{"num_hidden_layers": 13, "hidden_size": 192, "num_attention_heads": 6, "num_key_value_heads": 6, "head_dim": 32, "intermediate_size": 512, "vocab_size": 1431, "hidden_act": "geglu", "norm": "rmsnorm", "norm_place": "pre", "norm_eps": 1e-06, "positions": "rope", "rope_theta": 1020.0, "rope_fraction": 0.5, "qk_norm": true, "attn_scale": 0.395, "bias": "none", "tie_word_embeddings": "early", "parallel_block": false, "extras": ["some layers without attention", "local attention windows", "shifted keys", "gated attention", "value embeddings", "hashed n-gram embeddings", "an embedding shortcut", "learned residual scales", "skips across layers", "capped logits"], "init": "normal", "init_std_qkv": 0.0284, "init_std_o": 0.00557, "init_std_up": 0.0284, "init_std_down": 0.00341, "init_out_by_depth": true, "init_mimetic": 0.7, "optimizer": "adamw", "learning_rate": 0.00247, "lr_mult_qkv": 0.7, "beta1": 0.9, "beta2": 0.95, "lr_head": 0.0068, "max_grad_norm": 2.0, "warmup_steps": 351, "schedule": "wsd", "decay_fraction": 1.0, "decay_shape": "linear", "final_lr_fraction": 0.0, "batch_tokens": 16384, "max_seq_len": 768, "doc_mask": true, "train_tokens": 144000000, "max_steps": 8790, "dataset": "wikipedia_en"}
Each number is 500 + 40 x the weight over its row's rms, rounded and kept within 0 to 999. Layers, rows and columns count from 0. Numbers have three digits each. The size before them is the row's rms in percent of the matrix's.

# up: layer 4 MLP up, 512x192, rms 0.0972, rows 27-72, columns 0-95
# down: layer 4 MLP down (transposed), 512x192, rms 0.0951, rows 27-72, columns 0-95
# gate: layer 4 MLP gate, 512x192, rms 0.0969, rows 28-73, columns 0-95
up27 094:522525501503527466442502540509500488512479549537560511515580479506515584467428463520464428477525533527458491501506511477493486490468469503515507568576522436477539426459559484488555506587460551534474501499457515492536505473431501551538437500499503423505540536523577527497539466491422511510
down27 098:451485519515511482583433559538482527509565450521530462514473529551487488539450490542429513530455540479489518558497520457514487535424508522478438549544505435481548457521491443446437494442508552548442523526497430451532490484519534574484503473421538492529573588463478560499497531502489502498
gate28 101:480537511546469455557468506547458448463455517561496530504434445486453491534443513502462490491465476443557446471562533554491550527498491428509449507446468527500467540524481484485512504389541504479496421507547476452529456469449495444514567534485537471474459511481504521487509427530457498515
up28 100:513580560532521480496543497506520485535553568550526556501444480465457454462509463434571490468534479439522412526489486531488487534507388496456516564470501467491500526526510498557529495477441492516534439530544530433426501483486538522544464500454453483516454484441484511484514440464493448512
down28 101:499456444437503455484479494515533529493546429477499532520527511515481424540527422499504531503519555475533561534452503457569471537511466525483540484478544413444543538483516472534483516469484514521487492492468462504502511507513486497492439482474472472419564470459502447484517480557576434521
gate29 102:570473451523452478509529545527524482536477512485531566489469524574512491483582522450457501557490476558554543497501481574581480490431521435517514466469571499471485503455469489473495528516532539451510507573447554479453513531456545451517475498612557528499517588488468457572416554477509460462
up29 096:532515535489477487491502534498471517515539539477526529453481488515481519546524506511543506507515443494442526477446412543441571525445464461569506538482505510473531609471546479539504484476579475485466587555439489440512516593543502502502578512490506509453446461583507486553485509548510472455
down29 099:492484556514538546477473499537489429559448539482541515518517460448501564522521465530469423463511537519435465516526472490470503517439487563516490529491438461508489626511475434460505536513528519470465507454455445557519456457482553517456557541548483471445478509537604533453451572497512491403
gate30 103:521487480508476511483506481506503438617546588506530512504489534495471476459533517584537481441540551527509549454450474487512481474562504458498493413497432440513498490437541504436454456476562481437574489457507539469499457507514491504448522483490480516506494447461462504530494525544491469454
up30 102:560457525534458564513508503523529529489520412511509548417478442500520427495507510443497542509462500499467534514523450480508463450475545490461452498478487443431511529525457475441507494527460491526513452532494556518502480484514545555541541444548559503466488526471552534454476471528559548491
down30 101:514493493420466420524468440490496501457470472571489502458492549434449555508446506476524492471493520563497466504598587504459485516568479528477482494430595506560486544522449501413449489522442484519499496584526444521516474537435515467509397446512509498494493501489534506520507515549489587492
gate31 105:518511467519465436484575516530536510495409491446431445483495544479495453511549518429460549552470432534564493462483547525491483520523566463490507459456489492480503495453468452460491525516518448439476493480463533567488444518437501418503507515511511532552518503447497517562451555500479593473
up31 108:508567565523490485466475444509466562457453530453509496480501534510481541512569482451456582539442463567537553490510469464482513511501543482425510475513466422533451508510436463549532481538569497476516579444538442504524439512476581434470461530485508543495524521572468516498522528497460478457
down31 104:431518515513519479462476508488495479404471494439540490505483526571450504448493469539487492516502501500490385517480492527513515553431464508458546554529465495565519528437486444471475505534484466509417481546566436510480520426476491530485529567542422460446532509521567463504505466455504509446
gate32 106:499481395473469448541475569488501513490531505501488518475582467515434420549473496507542517460517529496477498514473495611496492494483405449528590568547532485459525527522475443507513588474510499497487488589534551490422480476507477445472482500601511491563516417476489554574503495464529453498
up32 103:534502498542467537501533495530565542456535551501453468465516488428471533519497493454476530442488487563398486504475526499527449417500487460426492539587516488523524467516515446479465562505540483496425597503507446421489505416593500495514491565475508556512479490481482494481424584493498450483
down32 102:479484459504477473501498500499492496486480540470458454547488490467387442469559510546496598482464500553586452520486502467495455502543456460476432482448593470491553450425451507539542509503574481558447523475480533583493514465511464461445489497516484544501511476511430514528405566586528517503
gate33 096:564516468577488485477488461532483467526504542496498520452454534519475404520513615551570458492541448467545585470472528528549521476436485494490495492496508464477424492520527547524543459507539496528533472544443559493462484468575511477482505442531441472484530430430603524461464542489478515468
up33 099:526481531529507493541553465474565489494467532518515529457493537460494435566494540593569551497491508478597579536472455505425475473462495472542494461523491506513513518491492528474532475544501538592473500525435487468405544517475523514537472448477453523494501463465538482507459490522463483459
down33 097:392496489448553433433455458462407503558515450538496499472528484518448487570595526505478570491544452473469532463529467466435508536445518612506449532421439458485504524535474489492529499479496439502492528509523450464400488475565470495480515503478467512460531474568469524459528534506533497513
gate34 092:498524485461473466529554555494459491587524480494478502485565514517510517436505480515479539496462531539490556527493472538487487522515499455553526465535490508480547500497454508440511510459452492503408529504446568488495454444432519510501493474514470553581570463538494511553426562392447399472
up34 098:544400533487523503574527499439544505436547524559482502484517508418455536514525587523540492522559518511557474454508593460443472463445546498491471512551505448572468501478549481451522459503516498478539517543460503501547497534536481500495550531461580478537470524542572565486598483483509484479
down34 096:552527564555459444521491396563470445510487499465503486442523462505524464471460454540509539424585490490481457515556525469539492478505540460464457463533482447526507472530531524561579494457415515500527575488442529405489467499498491524431542453525468468497496503451484463582491517420487508413
gate35 099:468492525519498558481464423508502522484557575517576535504501565403522472521488495516512475556520486494518418491489451483524522493480407476518547487532493490523510478480502490516459500468457515549474575492495466409507528523481515528471569474409547572458513535497539429501522434495459443481
up35 095:458544521467535554474444560513478523531505589503473444540549474476522376512468442514464530551455537533408482512530534467437545517480493500472417474568525534518487462530509437468456440415505472449481455502545504547495453551614528519480442438479470512532486519517525478516546569525470464513
down35 096:475505506489424451513512593482573438508437519529480504552506526522476498422434552452381528505481445535470489452508492503476523435498533531567445546497509511466518511525433474523513512448446548500504410538573514563505471476526433418510578477516510515484449478491520554469471517506483483493
gate36 099:504503514539454493505461510535446460546516554506508529422553517460496460500491548468445552499535524481547482560494520487519520528522471456467519466525537448526386465557485534517452471511527472511444506555430525526455444511539525497494487521435449508546534427529541424521507504547542527508
up36 102:509519456443531341525497533455500528525510541424468477461530558473504504515513563522476505515532527502471489522471547541452540527459511527521495460426461498470506461463559476427519533520500510487554439430505590609528474531538537477526482473506570495540575476484531472496458452520541547517
down36 101:445561444534518442509522488504508489511481478493420478531487522504512520513467463516548485518480568438476482443491504523557467489515553519483536465478500496523522573585516433528503616535569509469446499459489451495548547488500480553466581528484524529467521527397425502472520462485526477511
gate37 102:472560433460445532502538487532514477513467522481458490554476512504504420383499476478503457533507515524501499451491542589537483479474443482520499494502513500495556462536479544380495582518517434468522523538556590511484442540408459441506589462522530528500508527460534459489537572521528483484
up37 099:529505483503560453495526457530513543409519441520495568489545502493481582478522515451442547522448465488554580506491480415560533590473540499561504471509545469468465522548443469565583558554535567471505503561531550491556437499524551475513502551548499484494549531490484449537489453466529470488
down37 099:536397452465520500410504397510514468520516575478510463462460437528535555475485446561508409504495461509450428526564512479467527505528457448479436499540471478411485551491547541523481492527500452462519441508519464523498550554468430470466479504557513423487525422499533463562535474473480549503
gate38 096:552500456541477537521598461518518503520524417489586509498417516479536446460570515485432471545442474471506483449530586529553486547479496446454470439532552428513517513559480487484496500493508473468438508489460477467528467533462478487460525504517479539497519552449517478495436454520510571511
up38 101:492422496537479578500480462513504527515496484539478523455516515541586521528530503523436520534454555512542506514436525449526485505470522485500503496584463508489524506549481410487444556500434509562505535486530422555473420462416569530482487429497424508475561512529486421515503402525415541526
down38 103:483499486467525544468510429483498519492537475519504479454519524509547586440475435543495478551400418548542507542593503517481453492565495603521547476469582458505529444542495520513476491513510499495422524538522482487433528536531532473442534455474428494450498534531484499477547555525475476479
gate39 094:510475536557464557548470480567579474491445464500571533499510515505484535488519523520472496416536486506434404444517553495599455483528514493475481580458499503475434564509481520504568577454542514520510496489493447488511506457476486445542521490505464475502462462516418548515509462453488443520
up39 100:449531532538535525435510542529438448557512533601562571485432513464463516478511484526543514548495468462474544527546484531454496519546491499552539493470505405515509468524460526530491436556464492506483469523494442470509536482455533523544477504522525535483527487536489430477517511470539498592
down39 096:421568532458535503459491514478514584482498546534533564458579506434475521569536435492536476512492475492486523475490490491459516469451457551556568499469551529520581551453498473488475496515454547525482512465576533486545466506539517555470496392501509402542516550502577525497516459497477479528
gate40 102:549468482517472492489497537499538486518457483468469535448502461493528490456537520516445489534487523512494562517509459518494479469467508490499506527513492426523531437504517547489473492532524567419533571495500564474494395528495500468531514499541501612538536495518499516572463497398546470478
up40 100:515541554478497506568534462496475473464551564443480470428521477471493489615516546540491554535448501570458451460560442544470560526432521504531527486583479511488517483460505494492441525511430506528451520543484495521499516499469517506524528540488452449589421535503510435518490539531502510507
down40 099:509534491484485510481520482490445504522464594495494536534498524493534536513458578488531463465512454485465491542521509544544481490508509515505491484447464539490517425557462506544481477514437488495546550466561535463519453487506474611485485489544518483551476511497450581542528511499548522474
gate41 097:512528440531455476448505501477510479530473478458615456495515559505556467480500529483459446547518524446571483558475529513545516527516472475494454516487552425495506527541508450468504452493498545494459502446384513490509444548432531534514496551549528556437511480472539508476557396514455523499
up41 095:518527507521520517494445504516502496478526460461507493548447542461507565523464539430538538481478521459547475593470566423521524497503464481460468539482522489550520489423413499488496460507500530469409544462509545516461509521446528476578493540447495513425497431510515518528521487598489395449
down41 098:472485458467509538479464504486509545501492523523476405531489576533560421612537531498510581563545514538515475563512444505577433507460575517458544559517534477527529454534496497479552450522483438479499505467459522518524500529555592479516494508518564483520604492528474498516510498534555528471
gate42 097:566439466512433540461549501501467492521509537511435552521579514615466472467570421444540509479531453421525470539527507570523454468530439464464487493523458428484490516552506584422533484473489460427536493507536518492512502460479530495492500510558477480493554460455495519450480498483503524486
up42 096:441524479448521476567445529498523449461575408520444452541499464501529513524484544487531467494507452482502528553504499559496451412467487510456576474483518543562505514527529485504432502482530483428562515528478435421504525519547506484495472464530552441508537515551538501505501533514516447541
down42 097:501484443535443495512506483535467504513526502478457541557541508509461535481476492484502383525513526465496561587436492447522575531516511421464456540437462476519399496519500484516503559533477466485497512424569458479466478489527497467474449490533439479510453501544439542513522395493517478509
gate43 094:517502434523472478496442532498485545491514515547505481438615470518494530503479496457478500527462525500462442518463482549475535463465538449530532451490521529466484509494512600549481494519486458433540536462409498550488453494482511444502554448556532446508508543458511527486535582448519500550
up43 101:489518481491494541470500474466535479440471515479476548545535509507479528565456418516505459543440494476458536529511501428563458487411519479525490539558543509548515415531467447493535502466531488531517589571464479477447535562538465511522484490491478505487483427594483474548522472452569426478
down43 100:492449475534476454489427511461531523440475541436511496538509560417472524492422485526467568506573491500509506488566504534472492440543499512587522523441526497462562469438480494588539454512544548492492515520531505517544486470535487479504479431488479525491523475474506489586461528425489431522
gate44 098:574488439517482481437474466483499500566527524491537543500522486524522525451503507529516474512521469465513551532431497475526464512492425496475489476416512448509563558532488542466572506510546495466516481567442539448481458555594473438455538453485480556495499496532593517568484516494451537525
up44 101:519547473532482554421483483592480464575518460529519513538384512465500482513435552490537476492479506495466489474547562485447538515474468455415496517494457542495467446549477517489470466540530511416529469481552438467496500516515550461460450486421463478484478540568465496569554479472510509486
down44 104:454461473508505524536498517519527488490459558484460488513448518455470443525461515420516510493576500472507499553601571487473519457482581528469521491539510514466457441486567480482403507559464489490459492548465529442426546462460470507523522489553463504523483494468462503440507486464541454484
gate45 101:494523464559429508492567526556499423555468505501436520440477541491506487497516485494510510503511454412504438402505460526525508496483503462543480461510540576407507430459462413430510537503619475498496482486475491572489464433566523539501468502478516543540503540538523547516496486507477439437
up45 102:487487533431583501519495477496579589448575541501457476506583524510546500433508480532443527509548524531468546491502559506487485474559476560524458539555489497501511451560513474532455537513489518585423561505496479506470441532494513508472480441523475516444513516512442504483547526523451499596
down45 101:550519546554480516507522514494541430481477599463538513508523490485493476581450454465548476495478515479487479480489499524501480456456455359560463460503503552445493486436508503507487468475547538510489478443491492572501520518525469464465480491424545490575508601468476521511466520465528548461
gate46 100:518532446531471523507513525505512422512557501492542520529480541490528491494537520472513473531549434444476544513489545508506565525504534470535456531401501458402544495539432522469453560455550469399517505511497493499506487479604528499586490576580499470509524502511535489548498504514533437476
up46 100:550552475541502429501474544491470472481438499448541476450496389475468505481514483578507532468498507468561466519540561503547513478466459482471442554509428527525526550467500508489457545455445507522487503541537540517393479422480502477472459514464510516522445461537467431524501571420471516567
down46 102:557444466477500535487540524528493510525556362538417511512490554438470523441458448452499413465589514519486556520550569495538496444494445545511565469459412498480542536504444469546507497477436511501532464474487520475470493518488547547473469514495512500497468445498529512476543482530575519454
gate47 105:504445387485452536495538501560534490533489463543503502523554563548490408534505529512555540465549449596564484512478550517489503525546466459541534492567470507500485472472509483455482590420468503491459476448522493531495456506452508526513494500516542467517549465474519544533513533532537475477
up47 100:482438500514501555474475457509547504454484488552487544529449543508530388508512495529522482454450500596569486554532504471548509500530603497542454487472432575531539461569581584478505537489466505535570478465581478494531540513470450480484526485496520443461443478483528509507471493497465569592
down47 101:487493554551491570468481457532543531494506531578538500580491441513509508494501468535551537565511560554558487529488420510481518597533514527498481535440505495486459555467486464452453497450522479486478490467480529422507534441466526567573493498604508466454461553497508561476593516479457507521
gate48 111:461504477540456498466477516596449519499437488559449419532491485555441500448510539486502470482493501535478492433597481480549486478550532453486512515441445490496416564481486557454528487529530549484503535570494465511501479450473548434535516480493506475506457558514434479500493497508489530529
up48 115:474451531533550461495541561469494532441497479562403489486542464427600502556550535493515495459517457462523603504526540481516561467523538505463500530443488571496471506498530563497494541530457478480541515461495520485551477504490555492501460538532508506503524597406465540498496579494501554447
down48 115:423478515505541519467516506431487512455534520489420484493606488493524452573539449508571563530536483492463500556448528528466519531449486453495472458554532582500506465486443508436534522452401445507441465494527542496476560580509464518473501583520460492535535561497498529547411575514514485483
gate49 103:496485460506427511408469532552507438529453497502510591490524498468551479496475567540547538496554539462486478442477515517564552505476490451477485454507481565475520533498442491387531481520493506490503506542508513536511486531568534479536572560600573525524478475513484506517454484472488513476
up49 103:523458435542461484480552523530496523567524545506480519504426486470517459478458473464496457560513528447539441500475564559532473446504474504524480457495519477467510459520552481524512508474488514458543482478553506500547482482530401554434570484487484471516543519419544488491438465512520539586
down49 106:471552511499541438542435506454506580528540484509446510485450564522488513530500511462414494522472434503574521500553413505448496534540514525504553484507451514481438463492540521582574561511474559449439421514412392495450494546496554497577515487536499527484542511432530505543491503540545526498
gate50 094:543466473538433443523522527478380487538515550471571529492504485511512478507512495516508503434547503517480527471482452546506408578538439458472518423500563478496453566444518537450550495464458515475504522545447497530491423459476509484520520538548522544553519475422479465503479486477511509470
up50 086:568484471492485457550557535466451494466552493431518508533509465478466452530500502516536505527511546564508584515549468438535453572511399493521511411494534461586459487477435487495543500508468564532504497554468446541511509510504518455498471524516584526541501514475519446498536429456530579463
down50 094:542550506442614493510506451515535483478462515555554502540524498479432469571503513487538508595413513493526534416499469486491501483435447612501472506442485541498582566492460403527532529508457432530534496435523480435512421523477519491496508530482585490414468492487497480466513473480535459496
gate51 091:580509483472442519525558543477565428532486540503434548518488489573519464512561489500528489453483538505506569517478486503434478469452506447479489505472481497436467561445500558502463526539520490454501482557406526432488522548502480520509624556578441469477483454509522502601496514497521510466
up51 097:420470549467523444509486476515505496433399495466527481494505480447531550477519570494467483540460564495533494506499393468499506488517474492483512461448533513509485512522524509563512480538522488504473480500455424464501431554483469526489426556490508514576423446481546539519514461526489552510
down51 097:536535545471543556511542463478509519458480503450471516547569551558544549537594514490477523499537481488475503487525492463534593521497509337518482507461522475518461464455510485515475512456515512510501576527455512457489512539550536517518522515516508496492462535498526537455461506478474491505
gate52 100:496518496566483476521457493554379487485516502602478502463459442512425427478495499495503514510471536540496530501460471488517499513484528463496469497476541456447444557508483525482513526427460469417403530523466526474468558575508600515518579478478476532499463529490462500562484526546473408530
up52 102:566533509501510493562501448491506512512497531507531459518514441566465489483446522440503513590395518553393543467486529418479525475521486494523392522502498441527518557597483500553519530459467528512465500583473500477484438469457531512465539535476489540442518528504377492505565519518507410452
down52 102:524480520435514509508524451495580529529531546502459494527474437526503478514505470553471491486465513488523512463523497530524478489510483682469470448431473590530561456619507586468563534466468466474482468467507496594434500525509460534499557476537437451512453580434484533455513534470456476430
gate53 100:531546483519456522444528469559459489608518471563523519490516566534447489494481519571538559477513512476537475458475471515513510432497425446573449476501489532484479502493508464433552485451504568564457499468500499444401489545550500493492521499527449465513453514480493554543504521569466439452
up53 101:473425531457484556482468531526475478526472482522475549474464513510576532463490484484497486599522532450443479507442436510501464487425511515506439522492586504502505492560505464432572433527457416478489494512506460527534502508497488503473498455555471459499506486560571557518520428455544547462
down53 100:520509525513534503454521455509516443426511506423432547470481529491447541532506506459524545452480555517560496541439487615465525491483456547489467528457502518430473494514527523574457504499447497495454471533581461510513493519484447495478486528488511517499502524499483606467483508497541474470
gate54 096:464489454521420507468477455588416372571373570521476515512522521490548450521510547530542421558538491440533498470558529482563476511485483483554504406417498550445521530510441558467491458519517452438481483529492492543471538479480548528494512482421470516517447507492483511511472557514479473490
up54 106:443551513493567502530459428483488569440548542503475482504493498410466529510501496528448568558454575513529576546451555495463541534522517498447507484529500474529483377461535486571476486528469524523584601497560513462497444498458470438500521494532583550480520452472507530446506471518526522489
down54 101:501498464565429516444492562513415459501468545520553555513487511557497519474526496515542470475511471434477467421478525523512544491518486263564533452470492498440481469491521469486519443528535458472555457473562491514509493465513447488520544532495492519537465537449535554457439540530542503448
gate55 106:493515501487425492466510491560452472466464463541476594543489488545447547514561497432475499558539485512540418502489477475522540458446559463518485470501523560464528512556544461485531477487436428495477434448541563504505602504485445496534545482456490614513477539476460532525495470561488462555
up55 105:474460496472444513523499454547486504520420503453487494532502476455456435500526535512483563494507503529523446587486486451464445624516550488505511453534465492475517468543448500499446562512511497419510494435570530517435477418512501453505475519470505498488498450525494505574451519536493538579
down55 101:460492512488487454532490563453526481511471541526493507477507490544490529480527455513450488477530523501475533522490482517428540426425615615492498524526574494492517547404496534404457482495445471454512445459456509537535439525531462546469466468413468506473509465474506534596474507587504462502
gate56 101:594508420515463507528478460537526498503434496497495469525467531509472513497543486554481523458443526518565520474456461502533483538479497435561499425535455450476522550470465524487528595523497510556522507531440473488470452505499491421471467535570569483489517486463480460488500507484457463463
up56 097:486468477483501532481492470484443515526463446459477551535572511562486481552501589568549566442486535516558528496572533492431546453473500471509489501546451496527483513466493430443518485452533557532493494559531462409443463491514519480606464485506489459482471509492515439532498521480522517536
down56 102:527458490496493501474522473501547539453458443564441368552543516508504434481424522529491530555568440512514484540484513485463534475485532539590486500511426509480481495498510499511469483461498500539501477467531481540416490569545545507487460572581453478479535464448522484464511627388485496550
gate57 101:499491465479467503479504508561479518487472510501503570496545552504472456575511428491495516376486552528494468426576505595460529434488412462561427466561470500464444542520510547499507503424477485503545442487531579467452444565556488487504584435497479459506491476461477584461510547500544521592
up57 104:442544549502460518507467517485470457508508398444534572539493488535540499477449510492538517474525529444541519495513549505499574532494500477565485470587525488389528535455459462450489461432538552514478563447507509493476518444558591506579482507579408513498467480478503511548523525469489550571
down57 104:487500452520486555484519485470484486532519552524515508496483504539517432517495496512588470428433509494541541499555456488480514476503564410522434581509482474439505501449531445496532555466490514475499546468491506465444500462516549425553551446500488461535523451476441509524474572514532569501
gate58 098:581420448505495472530503584464549517556520505487496506471549461455584551531514508435512515493480503519482516486516502539476506517471505453558487469548502530512468586528482517471474545505476481502392515560468522509480436439428527489492474477555517526451481500506437460580430473423485496526
up58 103:503520523516510507501512559449422513545491541500568537499472567559454495510502520472546437480559516498526503458509480506461519445529585494541592480449509545503465507526515527571471527523462459476574544538479536551499601469544460527583553509530473462470440525530535507511491543538557492498
down58 103:481517528517552472565491550452488516504533563544532449469528445535493511530495440486478476571464516478482507536473483551430516400547532417548515476476491492504549547446522553447482561471450532559502490506495504503502487528491498512555528391485544508452476546546508488525471582484493446540
gate59 103:503503476513477503481448512541431457468453474529490513496549520493555435465585494555457457469499534469504515511534499433452533488461507466503455454498507581527505496523501544458446475543476592527472445561560509528472437491554493482519528505541450445476528450521569495525468502506442536561
up59 101:484579443475485534488496478496462469528488546488523518557497461501460516535475486471538453501543535568470574553464446510544528482540541505589523440550489485552507496477499541511493496502485428531461541553464482516519562494528475449518515525474619468455549492501470443429490536536495497530
down59 101:534551545509449571529517490569492475513492514499464482580469438617510536438434557443481512484501483541435512496486531500472521460556521382501460475500473489485466468457530482518538580540517488514499555508505384523467543518516491516565551528443492518486548477544412423506491512510498478534
gate60 099:444466499480504446447420537534470437472480557573512468569507457458413544474520521473435517380486587512542520495473504528533474564532475476499498440542556509517418523507373503482465534538560512502588417407461490519534486490478505520397519520504499522547526512458463482554534512523520516537
up60 096:543493503517500448547531513479589508491521502616406463460507475528506480471454498570484483514455474453514496516471510486431488441543481515512491535530505423483467483504485474558512502462471586557486545510526514477519451453474526532491472464431476465532531460500530454510446511476496507495
down60 097:454517481441568475508424468504457526450549561517508478505504433495538519527507423535479573494521558502498520524502473479548524483503483395480502533542496483496538560453562499485422507529481480480444516463468497520464526458496441495549427497551473542436461453568487472589497472470519481474
gate61 097:549456501505402551475549511628483470543480468573550500460474471492533505485488474458490480562501494479513498507494414543469503514533542479536429388526426481434444494534518520500461442496496500409548420507498495472499496529495551566509583545534533477503506530486547507474518475523559558549
up61 101:552482523466520524502473471460487509452463515553527527522554524515524493479494428396472535424452459469485443481506526552482394529523532520482462531497547449517528538525438529534482575509433433466544440526512531489483509536446509508517559542499585477459503501418503532528493496514516568568
down61 098:532563526537515591448564519531576521445437513480529537507589391564479488540485407502472560505509541430437488539485490510508548492513498476450453456481573514477510467439495568515471544557480479487532522463504482441495449495536445535515503503479461496526534487561421509489452530488557616505
gate62 104:492528481539479502542465507546514470483489537487470512456410504515548508535520508435480495495516550491550465481401521465517463552521445452455473531529574412539408441555489503526491453511513455556481528492548454489516505550509542434533417500517544452533535492519539520488475500582481516419
up62 105:500557529525529515544468500484490507531468500479516468473479472464438427471430472460442515554491565494453449582556468522511457486519531491532557583516505453572517518509570517558529516526383445529488507502500467499495542495429424463470458565511491491477538540520390522520500512464513445483
down62 104:523553498502534574530554585520537457559463514533485541514494527417488416501480481498528498469518449501530533532464456490498586489474467582472549537518462434465457607458475504524430502501565510480501440474540491493509510544517471492463427468548473444553461431500485463487557557521542467487
gate63 098:569497527590511481473526500558531452543510573469487511432488504525488481479528521507522494478525523457541511489460464512514483483479479455449534447555503497472473463504543510504600452495486472496558474514497513516491502480512559549498491494488518479490523388473519489435461488527568480406
up63 105:589527480555495513452545482506488540505478486511503556484528556522501450483517511523482574474577459539479529503469489450465560451525440509492534418522505485522460450486469416481540503497464492542527460478489511540423482450479498447487447493501462490489451556499503539543516543530454542528
down63 104:447478507475495509497485496499457516500568557532427426479509537470508505513529517513450586515543585457513443485502530512433497515541483514497524473505552453447538505472485533515439467573480512472537395553514459516467490533470512539568549502536485539521517501466445477487454550474448531455
gate64 099:532517497491478476456500537586509515530478575470445495375547480519485535519536548440466538492474534524458504520456526551467492518507512461547493526473503516522458558465487490509511582475597483537521539506488501566440509497543483422470490463576523512512514500431467492483517544496506545546
up64 099:448505483464496461482447542473519471483570502480486544476510523432498512461468566526498552554538441489517518533522541442507461500454492475464460508505464558444579558498502539495538524508512497475434416542495522513531425431522527553532436545543445512523486496498491466536530464451515519488
down64 101:515486477499453456517455446520528524443529450391432514525533400565530576551533509476487562424492493474486566524511580507578497488502464454464560521521519553506477559603547517552489533504484460519471496490508496555511506451469525495540476571470571537473529548482519482466579498528503540454
gate65 098:605488517541445563500528447626492518529536543494526449428461473553537484506463499540467536465528478483449522527560476510490490493465476439517536454512517486506460577475539549484510470470496462453427574530488468445455489464497531534490484466436438468506576465507480539516483545511539461438
up65 102:610468488558465602474544412539499511562520498513486473509516558570474503502488425503440603516474513540416469444449464505483516480489489504476471462601520485498492567466467474531502483547480491556452473494497514480518521450458544502483551457508515490500550538468533532519487486480540461460
down65 100:426505475492501492480477662449480508473467511529485470513492507500436497520492469520490437514492471531568433474529480544550518462477475588524558526465459588521495568531487515486517547511482540452555464535510528536480484497439486486541440508559574521490476527514547416480506480535545518492
gate66 100:496593531591464504431470533507463490436487483556553493563481515514514496415486507491496459506458528538491465528496465472525456531547519467495527535395525471551484478484494574411531505563519521504478562458458491457515510563429480463468437471478436479501503479539453498518438470439432521443
up66 095:495550477476492483529575460480411482468486499502528590499465508446474486485521465486592390517511534444529536506469458463498499554462545473478504472487540481461536493592496598505530510504463490494497491460501551446507521543431464505498514542501515549421530523469456543469535528463533504397
down66 095:492455489458495449495501472490527487550486541468442451474566528440525468504446475485557509504522364550499472498483481440600512494477494574467522463542459524448489555474463491608497465490485495527498526487472516572477536499464478513518541505550431493482525506503449432508532563421477472540
gate67 104:422517401480500502504456581504518434471491500465467486487504420536382516520531502509524509529505478467546543527512517613551493562454497469546520505493551469516509528482474458492472507415530515451437468551444525496442526466469484483500526624561539478512507503499497520508505483501504514507
up67 101:488553450499479505484500512540504542567538488498484577472507497468490465535524440551500490486463466506508513424579504495404525576513455464521534478522479555499500475518433504508479555483551501536533529444503490535424477570545517531481426487475574616565526507435440476528473529530517489569
down67 104:581496519505536513450522454473446473525507525529492534475430520527569522498501536516487466501436507494519518471446565487477506424518489505522478487545481462494447471471514524483535438425428485525492512497514475459447518518484537478438574473455435455509527393459541549490458447516476482488
gate68 093:517490477540434490461407496510425457517436546486456516513506464558414499565478544563522541520509505495494537555539482487541536525498508429449506433535423502506485502516465563433558525485478450475510453474536565554387488450470504461516479495455545493441493473433444492542471514537486462499
up68 099:460476491507520532528528473488480486418519437561609488502493491497463481544531410525491532421517482480532443447549500525540467458481514489560489524479495517513503535490483497549487550470538531533423524512413453456507597468504540532537512488472445477541494518406535471453537515504453485509
down68 099:469456527454544574543541476554584560494485490516518526492520552449575504475531469568497475507549471494470514455479533446525510447511524503492511486391505547479488531535457513458547482463439526500422503520466512501467477496476554508501518444560469507544557520498584400497537441481506498499
gate69 103:522561520526456505496506547545510496487496483459423485456523442458545531469561540518432454510471571450536551506415482440431543524525472443457480507445551442445445533495508426537485492452517495479464437540533532515435467458571537515590478480559551500511491449444593416567478459574488501502
up69 102:534519499529518546569457515506516491515542501473471438520500493534502544485522455409528512479476529462551470494526464495530546499475531456535517543526594480490437489540592504503545509517425504514399531468484589480489540549529451517505473538518476447469503522465526507507472560513616460493
down69 103:474539518503539484538441507469471539517534457481528423466542349577519444515526430578473514573494577526545482508485488430472536493535511372445492471498623479397523533508481450534520523523444471528477505525462487518519487468540491494558515459548502480491539464497537498526487422537508523483
gate70 101:476515469519469585468519517522461441497515486598558575521530480536461505478517532470467543464451545516510526427552495532510499472503516449493512467438493440500460540516537580446524471480489446453451510573501602488513512475437491427497570487474409501565507538478557628559489542499491535536
up70 099:472515546515482491486469498473470493555497495507502553513426495488475485493447525441522524513467467503495491503507469473492419480500531466476453556503582595449461522451462466451496517505470506493583500486524557501453500464583479472529603472522491521436442544455480472537480484560514491535
down70 104:511473538499476487521493551474501498519486525474445514555563478508538513520459526463457452510402487494460476521459449518559515532521500477553559436480525581471452576488519556502542529446572472445483436546524544540471465455469508468508545519565539548455482535449540435514487508525525458558
gate71 103:533574492521477499462447528484473475511447501469526493464503565556461488465513498463498475462467507459563494479541565575580458497461434454486526460475491450538507506509519563477520472441522477515463472517521543516489490483479556454492465506496457409488487503543502514547505519452442530488
up71 104:532430520505462515494537498522500483563437495543530497575500504570453556477501482513460469509543510527440466505558560520477453453611539509447504530558478496498474523548462485511453497446468474463569451479489526518500521494454431412458597537474491460481478446444457477501548473534476485513
down71 104:563446473551438535542476479517483510603377468474580495443455489474409472551507526416474476460567475507531548467492532557520485465489531469573463482564485479555508534506497651508483509501555485539513565476513438547528464481480550528490378490494514491529444497499474473461540493505508489496
gate72 098:503492413523441523398526469504481457548505514465555561496508562478585436415560454527462414480578517525435499493518507592539469434476473467473467562485466566482540491512474461477569531492465495547503437520501530514467471462505503475472512534596482556448492443566490529554453500456471509485
up72 096:518502584513514548511511480538518450498486542531521449476437453492576543468509493514413484519429525497492503516507564477549481533568458518487483485502503440496517459542519511484386470547419425549448503444525464477465556536437488495455542466468502460540506518494466513474489520545421484550
down72 096:558455463521466492507475527487501501449452482509469500459480550482574503526496561510476435514467500561552465415520553497492504463502453438548449484502540458484471503554476526520382485513439512422454539555467460474561479517523527535486522559576493518450574429431449527465446468476548525493
gate73 095:551465477496474491522494519528538492508477489530537485487510442561544480486523483565472461448449524552437546461469512527540440541522475452449537534495497454470502535498479556486486508546491463503461518462463545537469473544445466459473514444457506523504564397494457526550474448469435494457